config = dict(
    n_layer=15,
    d_model=224,
    n_head=4,
    n_kv_head=4,
    head_dim=64,
    d_mlp=896,
    vocab_size=32768,
    activation='gelu',
    norm='layernorm',
    norm_place='pre',
    norm_eps=1e-05,
    positions='learned',
    qk_norm=False,
    attn_scale=0.125,
    bias='none',
    tie_embeddings=True,
    parallel_block=False,
    extras=['capped logits'],
    init='normal',
    init_std_qkv=0.0233,
    init_std_o=0.00425,
    init_std_up=0.0233,
    init_std_down=0.00425,
    optimizer='soap_variant',
    lr=0.00355,
    beta1=0.95,
    beta2=0.99,
    weight_decay=0.06,
    lr_head=0.00595,
    grad_clip=1.0,
    warmup_steps=200,
    schedule='wsd',
    decay_fraction=0.807,
    decay_shape='pow',
    final_lr_fraction=0.02,
    batch_tokens=32768,
    seq_len=384,
    doc_mask=True,
    train_tokens=253800000,
    steps=7746,
    dataset='wikipedia_en',
)
Each number is 128 + 24 x the weight over the matrix's rms, rounded and kept within 0 to 255. Layers, rows and columns count from 0.

# layer 7 attention value, 256x224, rms 0.109, rows 169-191, columns 0-111
[[145 124 127 153 119 153 142 170 181  97 115 138 134 146 115 125 112  95 103 142  99 176 132 154 130 140 153 142 175 112 132 119 173 127 154 151 156 125 154 170 149 136 146 135 153 132 118 116 160 181 128 138 127 150 140 117 163  87 115 166 128 156 161 122  95  96 162  65  93 112 119 165 129 167 155 161 151 107 132 121  89 133  81 107 109 103 129 114 139  86 142 162 122 106 118 111 128 139 154 117 134 107 124 149 103 110 143 126 176 146 102 142]
 [109 126 139 114 134 133 141 123 147 198  90 118 120 112 166 139 127 135 104 151 110 142  95 109 123 136 182 138 118 147 126 103 185 140 168 104 159 121 124 150 127 126 150 111 113 124 169 161 101 120 144 115 154  82 140 109 166 150 131 118 149 110 106 116 132 163  93 140 127 126 153 149 100 118  70 106 127 118  98 125 115 125 108 130 121 143 126 136 112 155 120 126 166 112 172  93 129 162 115 109 153 148 159  96 106 131 162 153  72 152 157 120]
 [116  97 127  87 152 117 146 132 155 164 163 123 113 116 122 158 106 101 166 107 155 146  70 151  68 107  71 144 123 165 138 129 132 145 122 121 141 130 161 139 132 101 125 158  90 123 101  83 125 151 128 106 177 135 131 144 157 130 120 133 130 156  96 128 159  93  98 156 151 108 159 141 122  94 133 141 111 147  89 136 107 122 148  89 123 183 159 134 160  99 160  98 129  88 153 135 102 141 130 103 138 127 108  91 123 108 109 162 136 139 143 141]
 [140  85 132  92 112 109 143 132 103  99  82 147 131  99  79 125 107  82  98  82 143 140 117 138 144 167 114 131 135 152 149 168 136 122 128 132  93  98 169 132 113 145 175 144 168 166 125 159 128 180 168 174 149 124 124 189 110 139  68 140 157 100 144 118 101  93 128  82  79 124 131 137 176  82 108 111 112 147 125 125 123  43  91  80 125 135 112 118 143 150 111  98 180 184 110 117 169 100 153 120 139 115 101 152  99 155 107 114 140 135 155  82]
 [145 125  96 128 132 149 129 151  91 128 160 135 139 117 130 126 100 114 150 138 126 130 126 122  92 152  80 129 108 116 152 123  68 137 127 101 102  99 141 139 105 125 110 154  85 136 116  93  72 137  94  99 145 149 155 114  70 113 114 168 104 109 128 128 140 129 146 112 161  85 135 140 144 132  61 141 137 117 136 134 115 160 103 153 137 131  82  82 192 185 112 120 160 103  96 175 167  71 146  72 127 123 142 104 150 112 143 126 168 124 113 122]
 [129  82 143 149 163 102 166 139 141 166 138 105  77 112 128 138 123 110 111 131 116 165 150 171 165 131 134 108 136 120 111 153 105 175 156 153 138 123 143 110 115 120 166 172 158 163  94 153 104  96 133 153 108  38  74 140 111 145 139 161 118 156 149 144 119 153 114 106 124 176 133  97  71 182 158  99 128  92 169 120 162 138 132 120 116 136 140  93 114 134 152 144 117 125 185  72 162 111  85 121 108 116 112 126  80 145 117 175 134 110 110 117]
 [ 97 121  96 174 125 168 171 125 167 113 151 126 108  90 155 143 156 103  96 130  58 119 139  89 129 141 149  98 154  91 174 133  85 120 132 150 176 130  77 141 126  90 128 119 181 170 134 151 130 127 155  66  93 129 132 136 101 152 127 140 194 122  83 129 126 128 119 162 139 140 114 133 105 105 113 145 160 133  99 132  91  95 164 170 142 132 125 165 117 151 141 119 183 114  97 110 124 152 129 151 124 120 144 115  84  59 125 141 170 150 103 102]
 [118 159 133 162 104 132 134  87  97 127 119 120 126 139 107  86 120 144 148 135  91 135 171 132 126 154 154 131 108 170 116  91  70 169 116  98  91 134 117  96 106 114 152 119  87  93 125 150  84 137 149 115 157  96 171  59 135 113 114 114 144 131 111  94 150 144 111 100 141 138  91 142 113 123 134  92 121 165 141 174 163 166 111 154 178 126  92 166 112 134 147 127 132 163 119 121 114 102 140 103 129 154 138 159 147 133  79  91 165 105 130  84]
 [119 121 130  86 187  77  99 159 165 153 106 125 143 111 151  92 115 150 109 121 134 115 140  91  94 133 119 101 133 157 118 158 146  80 119 124 100 149 133 100  78 101  97 124  76 137 104 119 165 142 156 178 162 116 118 118 141 114  85  99 124 123 131 136 128 128 120 140 134 151  84 125 142 158 149 127 178 142 113 145 140 144 132 101 188 129 128 169  89 136 137 151 105 139 169 106 108 167 162 133 122  91  86  77 131 125 106  81 100 133 124 175]
 [127 143 116  92 109  65 124 163 153 131 135 144 145 116  95 124 115  95 158  84 148 146  94 145 145 144 159  70  67  85 140 123 126 114 121  92 143 164 148 159 141 115 120 108  97 112 116  87 141 153  99 119 117  41 165  90 114 108 136 134 104 121 154 152 123 156 147 160 135 105 129  95 159  87  83 144 155  71 136 160 111 160 138 125  89  99 181 136 149 172 156 170 114 139 168 121 151 102 187 160 171 150 111 158 154 139  99 150 133 111 139 152]
 [150 132 122 136 134 174 174 146  79 127 160 107 133 166 213 161 159 176 120 120 129  98 131 123  75 109 152 194 146 172 127 133 143  62  91 132 134 160 108 124 154 160 124 100 143 101 132 145 139 141 189 149 145 125 129  83 132 155 133 125 119 104 163 164 140 127 172  60 153  76 126 141 155 131 157 180 142 149 138 178 157 101 159 129 158 135 108 132  88 130 104 102 140 146  74 198 164 114 145 146 102 117 128  98 168 126 134  85 122 152 156 114]
 [180 130  88 108  81 170 112 149 114 190 131 123 100 181 116 138  92 118 114 138 143 140 160 124 109 107 122 126 146 116 127 133  99  93 140 113 112 106 147 116 107 126 160  91 120 154 139 101 126 149 119 165 136 118 164 125 145 142 165 100 146 148 121 109 102 176 118 111 161 108 156 136 169  57  92 108 110 148 135  58 179 145 162 103 164 125 117 162 162 118 160 119  92 100 158 113 136 141 161 179 170 124 118 131 116 144 126 154 118 121 121 101]
 [ 80  81 114 127 112 128 147 118 162 127  94 123 134 130 121 161 101 111 151 145  88 153 118 117 160 128 105 138 135 121 184 146 122 146 139 113 132  93 101 179 111 104 158 169 134 145 137  69 190 150 115 140 134 126 108 124 133 147 119 118 110 110 130 130 119 106 114 146 105 146 148 144 108 122 112 138 115 159  81 175 141 132 117 169 145  85 124 113 121 145 114 126 129 147 158 150  95 117 101 196 174 154 134 129 125 131  92  34 134 118  35 187]
 [117 156 170 131 151 120 126 171  54 166 144 177 164 152 152 164  98 103  91 118 123 121 114  99 113 138  80  93  91 158  93 113 142 128  93  94 165 114 143 133 114 100 130  99  98 106 131 119  76 137  80 114 128 165 128 130 158 113 117 117 124  91 122 144 168 105 109 112 143 125 150 142  89  95 124 110 162 101 118 163 133 107 123 171 132 113  45 124 101 119 118 145  91 118  92 145 132 124  78 110 106  74 188 161 121 138  99 147 137 142 167 110]
 [127 122 162 165 127 118 110 156 160 112 141 139 171 127 106 124 143 169 120 111  89 138  81 139  92 158  90 139 129  76  90 155 136 173 106 122 122 160 119  93 168 114 110 121 104 113 123 122 126 126  76 122  73 125 149 133 160 170 118  84 160 154 102 110 127 151 109  80 191 119 113 101 203 131 136 137 133 117 205 137 100 122 120 112 115 123 123 131 118 120 103 164 157  97  95 119 112  84  77 162 140 122 119 129 149 138 108 138 149 183 120 112]
 [153 137 161 129  76 115 140 114 119 143 136 211 110 144 168 118 113 146  62  84 139 141  83 134 123 154 105 111 138 175 155 149 123 162 119 131 119 114  83 129 156 148 146 125 125 120 147 142 147 187 140 119 134 180 135 101 140 110 137 118 135 128 103 125 185 146 168 135 169 121 128  93 126  83  52 145  77  71 139 142  68 106 115 113  99  91 122 141 133 109 144 106 120 151 137 172  73 154 126 133 123  96 113 127 145 142 104 147 135 174  95 106]
 [120 171 145 108 151 134 116 103 123 129 118 117 103 147  93 183 143  98 142 114 123 103 112 131 114 129  99 149 159 126 113 106 182 129 107  43 108 180 114 160 137 136 140 158 120 113 138 172 101 125 151 133 123 118 140 130 135  77  73 100 134 164 118 213 158 125 106 134 156 169 156 137 129 145 105 125 128 100 158  95 142 105 174 103 127 142 136 124 116  76 163 111  63 119 147 131 135 135 154 168 140 168 133 144  99 129 114 170 127 166 126 143]
 [140 142 101 132  76  91 132 127 121 146 105 164 116 103 139  91 129  88 157  82 132 131 143 101 132 118 135 117 105 157 109 143 157 137 161 129 116 113 133 132 140 118 115  99 143 123 143 121 125 130 169 126  31  72  91 151 154 155  84 159 111 125 143 174 130  73 125 121  88 148 136  81  92 168 116 105 159 136 160 135  81 111 135 148 102 138 114  93 147 138 155 129 188 157 123 121 137 113 156  72 123 146 140 156 123  99 108 135 108 104  87 151]
 [150 122 109 168 174 123 126 126  94 119 118 130 117 160 172 138 107 119 108 157 123 156 110 111 151 108 111 128 109 146  89 127 104 145 118 129 124 170 114 160 101 143 122 124 119  67  89 130 103 118 171 142 116 127 121 107 130 134  64 142  97 116 119 134 124 124 183 183  86  88 153 148  85 125 134  93 129 178 101 100 143 139 139 109 122 119 126 110 147 107  99 108 121  94 143 129 154 173 133 137  81 121 159  96 133 164 163 114 101 131 109 102]
 [143 125 117 140 126 146 193 144 137 111 101 163 116 100 161 104 136 164 153 139  78 143 133  82 133 162 115 114 129 125 128 120 120 125  40  85 114 118 132 105 144 137 149 129 155 133 125 164 133 108 121 174 133 133 152 115 161 120 108 126 112 116 175 119 112 137 151 142  80 126 146 147 132 113 167 125 163 148 157 136 137 123 138 148 131  92 152  92 110 109 130 153 144 125 145 109 111 152 158  87 118 110 125  89 156 106 128 139 125 164 118 162]
 [133 128 159 109 112 153 150 137 112 131 112 112 141  78 143  91  73 135 105 131 146 164 130 132 136 126  51 146 180 160 134 122 132 136 204 116 115 131 111 155 123 125 100  95 165 122 165 127 118  75 144 122 148 108  94  88 179  97 136 150  98 106 108 214 175 106 138 148 115 134 165  79 155 106 135 115 128 116  85 136 124 114  85 144 145 133 109 130 111 138 131 128  55 172 110 175 125 179  93 112  81 117 172 136 121 120 127 138 138 122 154 145]
 [130  64 137 118  89  88 146 118 185 151 135 124 144 151 140 107 123 163 125 156 127 100 148 134 174 135 133 132 154 114 148 105 145 109  67 107 152 131 109 117 107 187 105  73  93 105 141  73 105  89 102 141 162 108 120 147  80 119  96  84  77 162 128 130 143 124 136 158 135 175 136  84 162 122  98 174  84 151 133 151 125  56 161 118 125 156 122 159 156 111  91 129  82 107 127 110 118 121  97 128 106 131 136 157 139 120 167 157 154 105 119 105]
 [168 111 105 138 138 133 104 114 134  63 148 140 150 115 102 111 124  92  99  99 148 146 128 121 155 180 152 148 161 150 149 124 133 152 186 121  81 139 122 116 171 117 104 140 130 127 133 164  93 116  91 142 106 118 116  95 126 140 112  99  91 108 117 117  92 137 129 127 132 149 115  78  80 124 108 183 155 164 150 110 138 132 133 111 150 112 117 109  96 130  93  79  97 166  89 139 135 125 109  99 120 114 153 124 158 113 132 135 180 130  90 146]]
# layer 7 attention output (transposed), 256x224, rms 0.0954, rows 169-191, columns 0-111
[[118  99  77 105 138  74 140 127 140  75  97 103 105 129 131 141 146 110 148  75 172 143 140 135 123 134 122 135  98 129 128 133  84 110 118 127  89 120 143 144 135 138 143 112  84 105 138 199  99 124 142 158 124 116 141  84  99 135 102 100 192 142  93 137 176 121 134 159  53 136 119 136 156 121 117 146 155  85 115 114 141 146 118 105 122  89 120 140 138 153 133 138 109 114 113 126 128 138 141 157 134 116 113 105 118 133 140 137 172 147 108 165]
 [132 141  75 137 111 142 127  93  97 161 142 179 141 151  97 136 156 128  85 160 138 127 136  90 181 104 107 104 141 140 161  82  83  66 121 118  98 134  76 140 141 113 159 138 165 115  86 168 184 108 145 138 115  75 170 151 149 139 133 168 142  76 131  96 161 142 156  99  73 116  95 126 143 117 130 134 132 101 131 140 113 146 104 160  94 104 129 154 169 174 132  82 106 176 121 139 155 101  57 148 121 133 166 133 156 103 107 153 147 148 131 141]
 [158 135 155 170 110 105 140 102 195 100  91 128  80  87 123  71 146 131 100  86  93  93 122  92 128  95 135 157 111 135 169 112 119 117 138  95 110 160 119 176 135 117 123  76 155 118 179 136 112 103  82 117 161 133 112 138 119 158 137 137 136 163 102 148 168 143 161 101 122 157 136  64 116 176 102 106 176 109  89  92  80 129 130 123 178 170 163 122  50 142 141 120 161 104 117 124 135 131 101 113  82 136 127 128 133 106 151 126 123  98 115 161]
 [145 140 149 140 124 185  82 143 121 136 144 148 105 125 123 152 140 166 134 134 110 143 101  88 185 155  69 138 139 127  95 102 152 161 150 165 111 111 126 151 144 102 173 114  35 150 140 162 151 135 114 119 167  89 131 127 143 149 116 148 138 128 104 117 136 148 102 115  95  95 150 139 167 148  97 141 127 110 126 104 118  83 174 149 151 121 102 145 133 136 109 156 130 136 133 112 148 136 198 109 127 146 155 127 157 122 137 128 142 141 115 149]
 [148  94 136 105 102 157 111 126 133 133 111 147 170 140 152 104 147 111 122 101 157 111 144  65 101  89 133 121 144 147 179 122 130 101 118 158 117 144 119  90 160 149 161  91 127 156 134 147 105  99 131 136 112 173 206 155 107 136 139 102 117 118 114 143  99 131 143 119 120 121 101 109 131 110 110 145 107 153 122 126  98 149 116 146 138 132 111 160 146 145 124 135 163 136 148 135  84 110 151 135  80 112 177 124  92 156 112 175 128  74 128 147]
 [118  92  87 105  93  69 117  98 145 120  79 189 146 202 160 139 158 160 111 136 146 110 137 112 149 119 136 114 159 141 154 137 117 130 127 143 129 117 133 147 133 122  90 169 103 116 114 149 131  52 118  70 141 124 133 127 135 103 127 156 101 118 108 126  91 107 162 146 124 112 155 119 121 124 119 128 141 132  95 120  97 120 100 140 103  40 164 143 120  72  72  96  97 187 136 162 142 111 123 181 129 116 146 130 157 125 115 126 113 142 146 137]
 [137 131 138 161 143  67 138 129 136 133  99 177 162 116 117 103 125 137 144 161 199 141 167 151 102 113  97 151 145 136 131 110 134 134 123  59 149 142 130 122 205 103 171 130 147  97  93 160 131 161 130 171 104 121 119 148 106 111 178 118  74  98 150 147  99 123 121 111 112 132 157 158 167  90 157 145 162 121 102 114 108 111  97 140 114 145 113 123 144 128 132  92 141 171 142 179  92 147 152 126 157 124 196 127 147  78  89 116 105 153 124 182]
 [115 129 151  61 147 154 142 151 116 152  94 166 133 139 132 161  97 168 144  82 131 164 121 113 144 107 148 107 162 118 149 136 168 120  81 154 143  80 110 162 145 117  94  59 160 100 120  93 161 154 115 143 123 123 149 126 107 144 138 121 104 172 132  95 176 145 140 126 162 138 135 167  92 123 104 122 144 168 127  85 167 155 136 148 143 112 118 163 114 114 147 126 135 121 108 109 119 191  75 113 110 144 147 107 128  97 113 162 132 100 121 132]
 [176 143 129 119 155 151 138 103 112 107 146 122 132  77  94  91 115 114 122 131 113 170 106 121 111 148 132  86  99  99 116 157 139  90 127 114 164 151 110 158 151 119 152  95 131 118 101 141  92 112 146 122 102 132 166 127  99 153 126 105 103 131 134 162 137 152 137 120  96  86 129 127  74 149  79  98 128  95 106 101 113 126 131 131 140 105 119 170 124 160 104 170 129 102 187 112  89 149 116 127 107 159 104 111 157 149 152 150 121 127 146 129]
 [140  84 163 126 107 136 133 127 124 146  78 145  99 115 140 101 161  97 123 178 168 128 116 194 128  89 145  88  88 204 100 108 143 140 128 142 138 103 141 160 123 175 108 134 103 114 107 142 129 163 131 127 143 118 117  70 143 148 138 163 136 148 131 115 146 156 155 170 101 155 149 108 102 144 115  60  65 127  38  81 116 158 100 135 108 127 167 107 104 205 161 129 130 108 119 127 122 122 128 160  72 132 157 177 187  92 114 120 142 141 165  95]
 [150 148 146 112 178 129  75 101 153 148 111 140 131 129  97 118  94 162 145 124  97 138 110 143 174 128 123  96 112  86 114 114 198 126 143 122 103 124 163 114 111  70 114 136 176 115 115 139 144 166 171 120 136 137 145 162 145 149 115 101 119 129 102 185 110 144 117 193 124 123  99 149 169 134 154 112 138 115 166 152 111 103 118 122 128 135  98 149 119 154 168 131 132  53 163 105  92  93  93 148 174 130  97 137 152 143 121 125 145 154 104 125]
 [124  90 129 130 132 166 143 133 145  92 166 112 139  97 145  90 103 171  76 109 131 147 119 124 148 120 185 131 154 113 165 109 152 107 146 107 153 134 137 115 189 142 127  76 141 108 177 179 130 141 111 124 129 135 134  98 166 138 156 141 106 106 104  73 124 116 160 116  91 109 148 173 128 164 104  88 127 135 158 167 111 102  80 132 122 104 147 144 119 103  81 131 150 173 124 154 129  68 103 100 119 111  91 145 133 148 162 114 129 121 104 143]
 [105  97 189 108  86 137 145 138 157 110  98 148 140  95 140 100 146  79 155 101 111 140 172 150 107 134 147 184 136 175 103  96 160 158 107 107 127  84 164 110 105 138  95 138 107  91 133 150 114 118 122 129 124 125 152  85 147 135  96 126 107 145 133 157 139 118 161 130 111 107 132  83 124 152 117 181 171  70 100 145 155 121 215 118  24  87 144 142 102  78 129 104 109 101 133 113 119 103 123 135 109 151 130 126 128 147 146 138 135 109 166 144]
 [ 89 123 115 132  83 111 112 146 137 138 125 136 126 151 124 167 165 160 128  89 161 166 104 116 147 170 114 141 112 155 161  67 107 127 165  83 158 103  87  53 145 135 135 120 146  63 106  94 120 149  82 137 139 125 145 127 136 146  87 156 118 110 158 124 100 122 125 128 111 165 111 131 158 140 156  98 164 142 158 134 114 158 184 123 114 114 113 142 129 133 141 155 181 116 149 114  80 132 203  89 140 134 126  81 175 137  97 113 129 103 116 115]
 [162 148 154 134  76 136 123 149 134 142 125  77 109 120 139 140 134 133  82 124 144 171 155 136 107  95 124 110 115  93 112 164 127 138 138  90 128 115 152 163 129 139 123 108 133 153  78  69 104 135 104 128  93 156 123 110 115 131 149 128 140  98 160 138 115 123 123 163 181 113 128 157 129  94 142 159 127 184 130 127 150 142 162 157 125 113 138 145 101 129 162 122 144 122  57 157 144 155 129 133 147 196  58  76 120  63 165  86 103 180 126  98]
 [114 119 115 144 118 142 126 157  93 116 165  88 118  71 141 130 166 117 133 175 176 113 126 102 108 143 102 119  77 128 159 113 130 143 141 116 169 137 141 159 135 129 138 105 163 129  87 163 140 142 147 164 122 129 143 120 120 193 125 156 127  99 110 162  99 167 128 120  94 141 132 105  87 159 130 108 101 119  63  92 124 176 157 119 158 155  97 119 138 131 170 143 130 179 133 152  80 111 132 131 138 139 128 142 133 141 113  96 128  85 118 124]
 [138 118  75 108 131 161 149 141 124  94 126 154 122 124 108  99 136 122 125 153 107  68  59  89 151 129 159 115 130 136  85 133 116 125 123 140 155 112 106 152 150 148 134 116 141 132 125 123 147 140 122 115 156 121 116  93 104 164 150 145 157  91 157 113 184 110 121 158 171 145 134 101 107 160  93 149 126 133  99 113 151 107 121  92 138 120  59 128 121 108 104 153 118 152  95 148 102 128  87 113 147 137 135 149 150 164 154 134 110 101 162  96]
 [162 134 146 133 123 139 114 135 145 124 139 125 118 118 112 135 110 137  94 129 114 170 152 183 132 104 110  89 103 127 183 126 134 160 105 121  79 148 179 120 103 126 156 113  97 104  95 130 104 143 141 171 166 106  89 134 154  49 131 105 166 120 142 129 172 123 113 147 100  69 134 171 149  87  85 112 113 141 138 136 125 129 187 129 142 171 154 150 126 149 165 154 143 128 111  73 148 153 128 120 145 147 140 133 104 134 192 162 114 153 140 182]
 [125 111 152 141 157 122  86 175 124 136 155 161 123 165  77 123 156 146 150 115 134 143 145 160 185 134 112 123 142 115 124 133 112 180 120 139 171 125 102  73 102 145  86 103 105  45 125 129  80  77 124 140 160 116 160 167 116 133 173 150 157 108 159 144 153 164 106 120  96 137 149 104 149 129 154 135 130 151 131 129 137 134  96 158  92 125 141 132 148 122 135 117  91 129 163 138 138 136 138 131 127 132 151 102  88 142 117 112 135 133 165  77]
 [ 76 148 149 168 117 104 146 111 104  88 178 160 155 152 134 135 171 145 116  84 144 130 101 160  93 161 113 133  68 132 144 112 133  97  98 156  81 146 134 176 153 147 151 143 139 159 115 110 108 157 123 106 121 143 116 144 117 151 142 124 113 115  96 173 138 123  96 178 165  86 147 171 116 132 109 178  82 101  96 174 106 126  84 131 130 152 147 155 122 144 132 109 123 181  93 113 193 173 127 146 126 120 112 106 131 143 131 124 122 143 151 113]
 [131 142 135 123 135  63 144 114 152 111 124  70  88 178 162 160 154  84 110  88 170 163 127  94 145 106  95 111 121 145 110 117 147 158 139  87 113  94 179  94 109 128 145 113 153 120  64 124 144 194 123 110 104 108 125 110 162 134 101 107 118 140 155 174 140 121 156 151 140 137  42  82  92  98  91 141 105 166 108 140  95 105 189 120  72 114 111  98 147 121 123 160 154  87 124  68 124 123 101 114 138  97 116  83 120 126 151 157 153 126 152 102]
 [ 97 151 161 140 121 168 150 154 156 166 103 110 121 141 108  97 156  68 132  79 141 162 135 177 143  91  99 117 122 152 177 132 126 116 110 143 191 114 137 137 123 120 132 163 119 133 148 121 181 142  83 150 121 145 127 126 134 148 143 108 200  90  69 150 177  97 146  96 104 120 143 124  66 128 125  98 117 139 109 168 111 136 143 146 144 160 151 136 120 102 146 151 124  54 128 140 152 119  93  86 151 145 110 118  73  92 146 116 119  84 191 125]
 [116 124 120 120 110 124 140 109 122 118 129  97 116 123 161 131 159 176 152 125 183 132 107 142 134 105  93 113  76 119  96 182  78 174 106 107 118 129 142 103  83 139 117 123  78 150  80 115 123 116 126  85 134 143 132 118 133  96 136 137 151 200 124 112 135 136 170 106 129 151 170 123 171  61 125  68 128 130  98 168 126 107 141 122 128 125 174 145 101 144 154 158 106 121 112 150  96 166  70 115 162  89 128 147 113  89 117 147  86 138 114  96]]
# layer 7 attention query, 256x224, rms 0.115, rows 192-199, columns 0-111
[[121 115 144  88 135 110 146 112 110 173 135 119 167 162 114 137 134 134 140  99 134 134 156 147 113 126 133  91 135 116 163 127 104 147 125 127 117 154 122 139 128 113 153 127 132 132 115 133 102 128 128 137 103 102 132 135 112 148 138 137 166 134 137 145 101 136 145 128 149 153  82 141 142 133 142 127 138  96 162 113 115 138 150 177 121 146 142 118  83 150 182  99 137 109  87 107 149 172 155 126 132 136 133  99 128 121 120 128  94 119 113 127]
 [154 147  94 118 118 154 122 142 116 163 127 153 138 117 149 104 118 134 154 146 159 128 143 140 143 140 117 121 129 149 115 147 140 141 113 134 131 126 112 142 151 155 129 125 140 128 129 105 125 108 117 120 157 143 145 160 131 158  88 133 100 108 115 132 116  93 149 149 120 122 113 154 168 120 147 121 134 105 124 125 120 111 133 118 169 136 145 121 154 136  86 121 118 140 148 127 104 126 112 171  72 111 133 146 139 139 159  94 118 119  96 123]
 [150  82  96 134 107  79 122 113 133 116 147 116 158 138 154 112 155 129 114 166 141 141 147 144 158 125 176 137 121 104  89 146  99 133  99 145 131 109 119 124 209 132 113 137 128 122 154 118 111 168  99  97 150  94 129 126 128 148 136 134 108 121 113 130 145 133 155 137 131 165 146 160 135 138 128 163 121 171  78 163 134 153 140 140 136 146 115 147 153  97 117 125 142 143 158 173 125  80 109 111 148 132 147 103 147 141 138 128 163  87 131 155]
 [125 127 144 118 115 112 111 100 149 138 161 153 131 152 137 151 142 138 125 123 170 120 101 125 104 150 150 142 137 144 118 122 112 126 113 134 145 127 137 113 144 120 157  98 135 123 109 144 125 130  93 140  99 137  91 136  94 132 134 158 132 121  99 134 104 158 161 117 155 135 183 134 124 101 128 123 142 192 105 131 112 126 112 131 146 149 126 107 122 134 141 127 101 138 136 142 135 153 150 122 151 143 100 168 117  97 135 143 150 106 138 112]
 [111 108 106 112 113 122 145 115 146 106 136 129  89 178 164 101 163 131 154 165 149  75 103 123 135 102 127 125 172 144 116 151  91 120 109 168 157 127 140  92 108 117 148  91 107 146 122  84 159 132  91 135 135 126 121 102 136 144 156  95  93 118  91 142 128 117 124 125 116 160 170 103 151 120  86 110 170 159 110 103 127 171  98 106  85 121 162  91 124  99 133 137 104 130 103 138 146 141 126  97 134 172 111 138 119 140 113  94 154 103 140 102]
 [156 129 140 156 140 149 129 130 142 108 148 167  96 120 172 107 130 115 156  98 148 110 107  93 126 132 148 170 102 151 147 137 109 115 115 131 139 138 113 121 135 110 105 136 114 123 119 100 128 123 124 114 146 126 143 119 155 175 145 129 124 121 109 101 140 159 127 123 120 164 156 133 109 149  98 129 113 112  85 111 176 162 102  89 105 129 151  84 149  97 114 136  98 123 157 183 117  79 124 144  87 147 107 127 124 138 120 141 125 122 139 105]
 [117 153 136 113 111  95 137 110 149 126 113 148 139 121 156 160 165 142  96 117  99 123 109 116 129 151 152 115 125 117 127 124 131 120 134 114 144 165 110 166 101 153 101 153 108  92 134 161 134 170  84 109 139 117 142 125 113 113 113  95 131 155 138 170 139 123 162 146  86 117 124 122 112 115 111 134 118  85 168 102 135 175 146 132 132 132 140 124  98 145 142 133 122 108  86 116 130 139 137 106  89 124 128  90 138 163 108 111 130 144 113 139]
 [107  78 120  91 120 114 145 129 136 156 124 150 113 143 106 127 128 134 114 114 105 125 121 152 113 135 138  88 115 127 120 141 149 102 105 141  81 116 129 143 142 128 146 141 119  98 160 128 114 113 120 150 132 109  99 135 106 128 105 127 128 103 159 133  72 125 135 135 137 115 159  78 143 155 157 109 113 162 132 137 134 148  72 131 147 157 112 123 127 127 146 110 138 118 153  93 110 138 154  93 170 126 138 138 161 138 139 137 142 103 160 153]]
# layer 7 attention key, 256x224, rms 0.116, rows 192-199, columns 0-111
[[ 79 113 104 109 145 136 133 144  94 131 142 113 133 137 135 150 113 106 135 144 144 126 161 141  92 127 135 130 138 114 130 117 136 132 136 136 142 115 138 130  86 168 104 109 117 148 100 135 113 152 152 127 123 107 149 138 162 108 117 142 125 120 129 156 123 117 134 133 163 118 117 156 141 102 126 110 149 122 117 135 106 100 125 164  95 130 122 159 157 146 129 136 129  98 142 126 101 117 124 121 136 117 164 101 161 128 128 138 154 108 114 170]
 [138 123 107 155 115 106 199 150  91 136 127  70 153 100 123 102 162 160 133 116 119 105 131 108 118 125 132 170 118 103 148 124 165  91 112 141 126 157 153 112  94 127 117 138 130 100 155 106 148 135 165 147 111 165 148 113  92 111 142 110 118 136 133 124 126 142 133 113 143 160 161 116 106  93 145 130 120 134 125 111 131 127 144 170 143 138 103 125 112 120 164 145 135  90 112 130 122 136 122 136 110 132  93 156 117  95 112 132 124 153 140 106]
 [110 162 118 163 120  81  93 159 107 110 132  97 113 129  84 138 115 138 137 111 135 124 123 129 158 114 149 133 110 110 140 110 142 163  98 150 125 138 125  79 154 130 164 114 119 121  79 147  96 135 106 141 107 109 136 118 109 128 139  89 138 167 136 102 143 143 129 145 137 144 156 152 137 130 133 134 151 130 100 121 128 158 150 132 150 154 107 120 157 147 151 163 127 150 116 161 133 136 126 123 117 124 146 142 132 122 164 135 155 149 134 159]
 [120 157 129 121 115 116 113 114 122 109 121 132 166 163 174 132 124 146 111 121 108 110 146 129 120 117 156 145 156 162 143 133  83 104 119 119 140  89 140 105 104 123 137 104 118 115 140 124 137 157 113 145  90 110 158  87 119 116  95 149 133 152 117 119 120 130 122 113 152 140 134 130  97 115 143 104 128 110 142 112 118 122  54 132 107 108 144 128 150 141 131 112 142 107 152 129 157 137 110 125 164 116 122 147 112 130 137 124 119 149 102 156]
 [110 127 115 135 117 108 107 116 161 116 100 151 104 118 133 121 110 110 110 135 116 144 116 130 115 137 125 135 102 110 128  94 159 105 157 112 104 136 116 102 140 107 149 112 160 136 125 189 152  89 125 111 118 131 116 146 101 133 146 119 110 130 120 134 118 113 152 162 118 104 105 137 125 103 146  99  80 153 140 103 104 130 147  73 122 117 101 129 124 108  85 130 108 132 136 137 108 157 147 151 145 104 111 152 113 154  95 100 154 130 116 131]
 [130 121 123 106 118 133 125 135 142 125 149 140 120 126 115 143 106 127 151 116 160 126 114 150 141 136 145 144 125 127 163  96 151 120 131 102 105 133 133 133 104 125 148 146 135 107 149 149 134 158 125 143  95 146 127 117 101 139 114 137 156 120 126 133 161 152 137 107 107 129 121  98 144 125  92 140 154 133  85  98 135 136 149 154 152 134 132  98 110 122 113 159  94 147 117  86 134 119 153 133  80 149 128 127  89 115 104 136 123 110  96  87]
 [100 144 119 119 155 145 156 154 127 111 132 139 151 129 143 109 134 126 139 114 152 135 137 109 138 128 167 123 123 124 135 109 159 131 136 152 150 109 119 122 110 162 138 112  70 125 153 179 134 132 140 151 156 100 122  91 144 102 115 137 100 119 127 154 147 125 165 167 134  97 125 134 119 100  98 129 128 139 121 114 112  87 138 108 128 139 109 135 141 133 139 108 102 124 147 157 120 121 125 123 109 133 140 150 157 126 158 138 153 115 119 130]
 [129 101 140 149  98 124 127 113 117 150 104 128  79 137 140 144 140 114 146 106 140 148 117 133 142 140 110 103 128 101 114 153 172 147 144 154 113  79 161 137  89 132 115 127 126 128 116 114 140 150 140 133 155 131 128 129 112 138 119 115 103 114 127 126 122 151 158 147 124 111 169 139 124 108 142 152 145 128 149 131 131 170 131 148 121 122 120 132 134 142 119 131  96 133 119 161 110 126 141 117 148 137 105 141 125 126 131 127 136 148  97 151]]